config.toml
hidden_size = 128
head_dim = 32
intermediate_size = 320
hidden_act = "swiglu"
norm = "rmsnorm"
positions = "rope"
rope_theta = 100000.0
parallel_block = false
init_std_qkv = 0.0359
lr_head = 0.00864
warmup_steps = 200
decay_fraction = 0.689
decay_shape = "linear"
Each number is 128 + 24 x the weight over its row's rms, rounded and kept within 0 to 255. Layers, rows and columns count from 0. Numbers have three digits each. The size before them is the row's rms in percent of the matrix's.

# layer 7 attention query, 128x128, rms 0.098, rows 0-25, columns 0-127
078:127111158126092092176085129093147113155092148138130111119088163132144171124109111102169142104145085085113123115154158127122109113126097110146146118157152138164123126090102149126120131114128144137174126131132121189147149152118124142093121086097138128121167090067127104118105138145119116126111108127152080130139111095109136118124133141121155173118143075118112160155114094124157161117134
083:195120142150109126178185154161135121155141087147118161111123141123112131118136147113133134111150147116112097126107142142141107100094080139130102129141142140162105109105129160157134145136149108131149098111081123093082125143125155160147133141173101116147152107113149108165127149168140107129083132165153120140123173148142110083116150094153110132129085125115109110156131142107105071107138
085:158157121108126109163139119142145070112131136113084124106145169144119106120151122139082151123131170145136108098132142128151077110137099128133128132103101116147081123133154131125112111150129124134178093155120136173156121161130129103148128124128093132127133100099101119162132110130084143112096161149109092147137167123119146073128219137133083119091113130127105122130112107102141122088121
100:078181141175120091167140139159115157129073148094098144161130181161153135123136114154109109107132186137131145146145123132137101124124119108123111120097094133096130111105119163144098129162135142146148127131186128158162119142121186152106142110120107110133097149116116157129138088136123161118143088141105105094093132108134127146120170129135145130097108090139144123107122138087154130164137
100:135131096122127183153106142096126133139149124122162108131110085096136127135126110172136108113132137135138130044138095157121126103140121145142102141081180139107122117131161158158096082148154129114137155156120135141112103125115127110152110106149110141145153129149126107156153142141177121112102167102146107164100127162118114096125177138154119142127092148106106090102107127149150089072135
099:123140131114102095151121137133161101096166125150135127142143106087116137131099118124048132088133088126173094146114083128085127116141085132125134152169095127136102172115121110093144110131129091118151107117156136114100120129134106151092111112114103089111109128174121153134097146108100136132161079116129106102146112140118141173130168106106112145106110125088115119141108087146140095095149
109:146133184129135147147161110138137143120131126095124162096109131146115118145118105147131115176101136136108127167122176190149157134125163111107137142083088107155144152172170113120109174157117155162126149123170159109142118096133151124144159149128115151133115152102156129124159125129131150118123099143118130164114095105131141168075141129129104123081114108145160087100149157119125164142090
102:136122118164165083150151138126096118132189154118075083111114108148107129173130091138119123102150136123189142097132140106121135109124129141093172101137186072156162143137153141113113123165086120104109127108120136119138096121149115145113092155121120122133096121137125131141135138106128145123110125125158078139119117126190115099144125158113166158139102171140111127147141141141087108129146
114:141107107159150094129134119185123190146132089095102152095141107128084118089132108160105114151137154160106102121133136105132105112165124121160140117129122122151127107117112175149140142135145124161140148137126115183130098125133153141104105151129139148091094182102169124128104087139130171124124150152145092131126104139123200134104134144148133125126105124137102161121094149106151134169093
104:113103103110136096124162135135131124108147110123100104132114068161171079172116149104137096109126114138138122120171112123114152136131084157121144133155143125128142155160105128106204107154158129111090117128131144128120150088148128124110112125079129126098084138157088138120153114136156143182111106124160117094089172144155114124132135151143141089141161147115139119164137118124104160123167
100:107126137130081127112123137115126164167159095134145140101132078129105159090130164150124140095083099121099085158122123117088171115073135131138141176154085145074109104129111125155082091119110098119123128135148141086142137113123148122142115120107124117120144121141084149173118106109073138119147106181120132165103118161128153118140121130151098134108129142156107135098112094135109122137129
124:073097093118164127125134125138099153114120163121131125111153091118047157126147135137115084107117199166115126169131126110092154142118138137142133110159157108094175147131129140108161132099095132114114148138136133123114114116135120144107126143118145153133109156138108164138172113155165111145146145142106149113157100139143135085181106141159147161179128142119109134141099154137103114143146
102:131189138136136148138169126117117121093143169100118135163161106152130106126122105105123113075120093122081117138147122159121159123151118144144135125120090113137144122137141144167086119140144145131148119168162105135103089139109133134119126126154127149122142094115130102107124145130139119119190124160142148107126161174147085101117103124119141088109166098122185182125090130156113106188138
103:089114118163122123163148200119125139122109103137132148126157153132135127126125177110134128128146108083148134175101148110164068120097172148104152114156106158181147121121114135102150164119143131140141094109100152104116161128131131179135140139121118108150134136129147111134133164145129139116156136129169155084129117139145122126054129094146159109141154093135158128092149142141139112110090
104:140172140157154146129111113117135138129092148115148160144108099142139133162169094152132115138090092169150122106111147140118130101122105135127149176147127137114145103133147098137151129132170114133178127143173127101124119149115178114111097109129123098111087148113076163112073112084183102110146159121160117149144122168125124145149155136141143140102125123110122161096154157129136184108138
098:134163132163128152133109194104135115141120165112131153100140148092147133188155095130107106162121134151090111105095131141110124136149128119106143132106143148103156124141140098132122116132100170147131160119165122095127160155130122106132079150159120196087093112150125136127145157141146143112116144148162129142097109131100142114118159096088139134112117089139112156124123080112107130090072
080:132131146178118090112106124144133168043112132165127178142099112134185140133150108142114122123107110089169153105129162122115150089132114132165146161167148126129154127094088124121130113167109119150120146106118151136146129105147136142110158107092109123145078147114112115137120155156158113137147111131135096118138078093144137178125096135079135129109124121137123143126137151144133122182118
089:125126097142111151123099124135135138128117132110127121146154128152062146105109161115139121117121124117102184194157137128116181143126095082133140113120154114110148123150124134107143112137146167140100165138125146092103147110140182111167126112126123133110123123149096079111143116108150120189108143150097183153098147108124087149152141114146139122162125167162164158147126106113090131151142
086:121148091154106087138162126126111120116110138129089115132174108195122129125112142078117140080163116175137170175160151112119172127111109147093157138164135154075152126123119105133129140170107146105112126125123151126150136077145121112118140119112116130153117122137135132140154110101147116129099132123135172119110135114164110125155139090172147132143129172125090161128108091153073109137126
081:101097131069149133141132127158132128123170124150145111135123125098118118105137136157145118104155133166111127128124125112106139152129111110105120159130093146102124099129169146163151079150135102089121157136103119123180153096167105131162171159133179128133154141170125076058149124114108159130105112100114136117151166141146128105169098135139084157113122111088105108137107115135148108136107
093:190098096159135123124123149090115135134138136138104107069134101149093143124138127135135131122140147180106141087178091102119140141150098153131164139119135142128144139117182105116101105159106083075132135130150139115082139115130129114096099154119116143089131152084107158128099177120134129149118170144131122166129138122114130121129139115122125209140123123116120145121147133153088095146130
111:123122106149179125098149151088117118145181088155128136102154083128107191146130177103132116174131125144138155107161126126088168092120111077119128058167141150125114155171159111144155139128149132118139119110141120129121151118106103091145131143079148118123110132099142128113135118115154121120109161111120130118098135138147135152120111107133119146152104151137057120135129151116095115148127
099:170102089128141095103099158122095120064129116172122129073117090124123094134163095126135136131161160138146174106131117109128126133115124102114145114144126142183127099113157116142125127174146118089144128105135122110157152120114135092152117167141113105127137143126116111117118141107107155141122174151117135121110177161147079078118106137126098145112108123122135139133167194103088110127118
105:132135144110107167092150115170132153135152115167166146135095111129136110131100105125126192095128114120159173158141175153149128108122112135127133099128098121135131123181100167096118176120134131146105127108136082116196088140116120147124133137105128097126115119134174098118133077145123137142122131108121156138150131142122089115077120091152121115110082132111157111121130108187132146137133
098:142130108153061132135134108113133157135172132142128148148133097106141114150163139105105145143119166115119157147126116144138111108110151126136121148173131166118092143130115116136139140114081103156149126125182144117138093146099111120102069169141153089128111149160159124150183116149127118167116132099120119123154084157103131155161118166094107101081127120139174139096095137120148140159108
117:117153134164104127126199084150105093091108139093138161098127112140146103187106143142141113152100120099158119138148160118135164138119138121110090150094087147120148086134131091154126134123117103107129147114108135148146121152134111161127113134124137098143148152100106140090154133181161106093132139140117134134109129118117156131101083141168119137138130109114143128114108162211149111105145
# layer 7 attention key, 128x128, rms 0.103, rows 0-24, columns 0-127
071:114105117163167108150106146123118137170165116128107103153161116135166085148117119160128126148110155095127127143109126109150107150137130172082109131096172121137159102105098068124126125161128145099146130083109153100134154104131121105158124094125113149138085172109093143125120104128141115152133160159130141139157161120132102090060140129156118134122123129155130125166153166087099129130151
084:113139133131090119140111134119167123148106126076147153181120148088131152097153074089085140119099118123116121123108174125144156169122152167148110098157155153106154104144156121150125157112106126167115129153134140121130129129121159149089129160101123105107180154097126132112102150157110133131102174105127112132104123138162081128111115107162176116171140100111145174097116115121132117132133
084:096134108147133081124142138161092107165087123102143127131136130098124161082140130114109133118114099077147122139112161159109179147154125115128109099143201152130137111122147123111130148112125127182071106097126146088142115116123124116127142167115123080117098121106099135092130127126133149108140109144116144162124124110121087166127108084152096206159123144145133129126150144115133115139114
086:206132143120114156104154128129123104135121145154081102112114189154119125116143132119149177154125157154135105132147142133157134114118115152155135110163124113167108103121096122109140160118105150155129105174087143131189164090123157090126119126165166113107144164116130103102126130131130151128168125127134165109152086102119141146098155126139116140139164097135121123103131137121116187147097
089:124157108143114095126135189092151059129133086174149091094160133149098078102084095097152129113133119101170152124114153086102128103109162118125124107144117137110099133118132132112127149154121102114104119073093174081117108123125135156124127141122118131104142125150119120174119130133162138126163134090146142122116134163122088145154136119142116131103135111127140120140150093134116116073130
104:101108151144168128182134135116146111148121119128110123181129096170151117165177152134139117123139142133123185146129115126132121141090176120144116151141152170123164121133125073155145166145108089139123111122117131106082133096105160157144141103126128145127143115165129146108184152168159097140120100160126148110167152141169122121164118151107156099109143110115121107108113078126115129115155
122:111127119105107172091142110112096150133113110121097149100126112126153087118145085182135115173130142148152165128139170123122157143125110085146109148110155146126153131146136142135109104140128135104141149141100133137138138104150166146158147153129163171093161126113159161097122141128126153116136144110076107112109135163130176134119134141154114078147106090131175068131147168092159146114115
115:144109147124140117135112116165140184155120143110117087102116134140108172111117134145127128082080125138116140137142199122103111100166138158156128095139141105117123126142160155130122113110120102185163128155124100130142096130084158133081094123081095131128126121124173141107126136135132122087104141176146108138161079123165115119115147146119126124147117104131075157143128137158159122132091
104:168111132124146138115104085098147146113086117081144145120112142097118125149171117174174116140125135084155098137138078157108152128108125127124134088110147159124164161159144129105098153151150135147097156169172152136128153106121139120150098132104134143091130140151143050145127148113117101121108124128141135123124102103128180134105145124102135104122104159146106170107133147079130112101136
104:109123131121117149119146181144106140125117152121115121142171143133142147093153159101091117124110112166123163147157179118102133155169149108123138080099110113131167099117142158130149148126123116148131126148127103151131123107096102113111113138096103134148152125176091117150170121161174084163089112172114082141151140152152139131191109154130148120131104126109116145113142141144134149122190
096:113125115135161110130150108100166119131162155084131134130117111072119123138108134135157145112139116149107116070132111093111110182146104113115172147124169138135120087080110129141099169114160112106119125135132135136116169107135123128139133104133107176113114073163139129132163159145159140077156099110152124137135108128138109093168137124155181124132147112162145167151119126105158160101119
119:062125125160158120087140126113133183103130125131054141087170131119135139110134103162158126128138161164129133164158115147084155122144124101155125129103180174118146140139142120152091133124158156144096153118124145091103151139120116107112101135106109146091083147139096113099128134121161149115144109165121114131114104127128137153111097122123141144135099137119135159074098115119131175137132
106:155144136135072123117111091140127121149132128142130130151116109145131148141180062137094150131139132148091093106153130128109106165127103087087146193155115135139135105120146126150110104156147098133127172120138124133138112119116105151098129171129119105121106148142170072131078116120133137150138143142102129105121143148153098100158154154112106121157132097129164148130052145094118148111126
099:119073128154112125121119167161130114110120139107119094115087128130095114161154162075116121149110131109106112140105148108140115161128087151149135140109172127116085135111089111133157114113152110153123126130122140113134146081123167136100117160106119117112125121131085152146112134124059103181154151121169108132125115111141125130090075117135107104161188105096117153103120137146132161098146
098:130162133144137160113105136090103129135096189135094129145131118131154106146142123175123142127118123152210125136123133150127122149145154141138100139162159151123121164131160120150107126153118094134179152155134138158098116136127111119131114121160150098121143104146128142112132138142203100137105127141101134151106099107155138094118133191140137119118178104138140109156151098096114148115069
097:127093134164109107118128107120092154129134113136097091162151097113127158125104094122137095131104141117144130127097150146120116114134139149129099146147100155169077122128134117148092087089107141156180109115134130134106146146126163142141144115121091174093136085146138110080132116127110079108152123136137093134162131101091130168147157139101094129175173132165112153164164120096116138107144
087:153102130138098155161154095123132094109114114095136113100122131130106129133103120094117147131110079111134103140087119165106134154117158153124139144122109102153101165108130100111081089102140113114102099117162127152161133122167117147183111130102135095120151098125155160145154114117091150110156160118116146118109132117135182122081115105111135119106141136185139108139117088174159081094124
088:149195117137132139083199118094110117157161121104137135146118108107151111110147077143132135136159168140146152139133123120103123137121138086102141121125123146109070070138103138140143120137117142106130126129171139117112129123119125142140132197179133146117147118163121104148093172124135186125143085124098126098124123134131085166115123115110125125136081134127155123141106137144147142098157
081:134144119140107119114162121130097135126136106133100095143119161107145123098186108178107106149148199171160157128134145109127121155116135120145150120143106130152140096133109142160155154167109146092108109174103158132088111088158118156150158134129184125112129167160098086122112135122135142170142119108094111093108139138156112166145107133176106100106130119119145121141120140101126166134136
091:143134106171139147114124112105112131153129102102095121154166103125154112104186100131164095137131131144120119143136138166189145128145154124082164150092149158129168125125103114154148121156127125108133126127128127135117096141137138099147089155125136154109071132142112124089123118130103131136091054134129098126126172155143154118150166114147167141187104135124124116139127123063124144121136
097:154142119150108126093112089090135129140114070166104121162155113156139121123141099131178152143135146141126169131173141119116154143120172095156120081126149153119128119133092150141124119146128128129115156100143128126140104084114124123102148094121112128138157162159118117073128126098175124158116113098123118131113098112115110154119126179100107069098148074131169076127124123133133134099116
102:092113133153148094134154158117137167128118115186137108150126139130100106123125142103093135108144109089122135143127115113090105129124100145102184095144064126143114179137159116158118133086107147111084132129120172150112128122143189118119144136135153150105150164111131168145133116163162137131075096127133113099140168119152119138091111104129154115109130145165149121155109129103138133081109
117:107098091152117154134119162128145094119123098159122134127144120123113099135169108074152118146171104094144170114146112090127153147093176114144139113123167125135130135147164091114141122145112129117127117139082142112098160120114083122125157144114164126135124115175117149089119164149104131097085112124139158098124136144099128119168106120135116086129145117133140070159138121092072092099118
102:172096069100108134120129125128125173126137152126152134068116150077108103135131088147134098108144169124118126204119161138130124138130099091113122130091125090141130100121162150114118128136089127131085144122091163124106087124147123149105138114132105165116121158144123107155138087118123134087129189128152175148130109122128135096143102126113101157116120151142141096146140146136095141125104
098:101117116140121108134108112081124205109093114111160118111128139153125136121119141136170142126138128137127145124153137116163164147099119126152143132149096115131135112102144083143100144139151139131106142130128109149110136104122092127147170145105122137136062117133144114110146083115135090117151156116105154124081138104088148131125112144098173083141128151139100138150154133147029163136116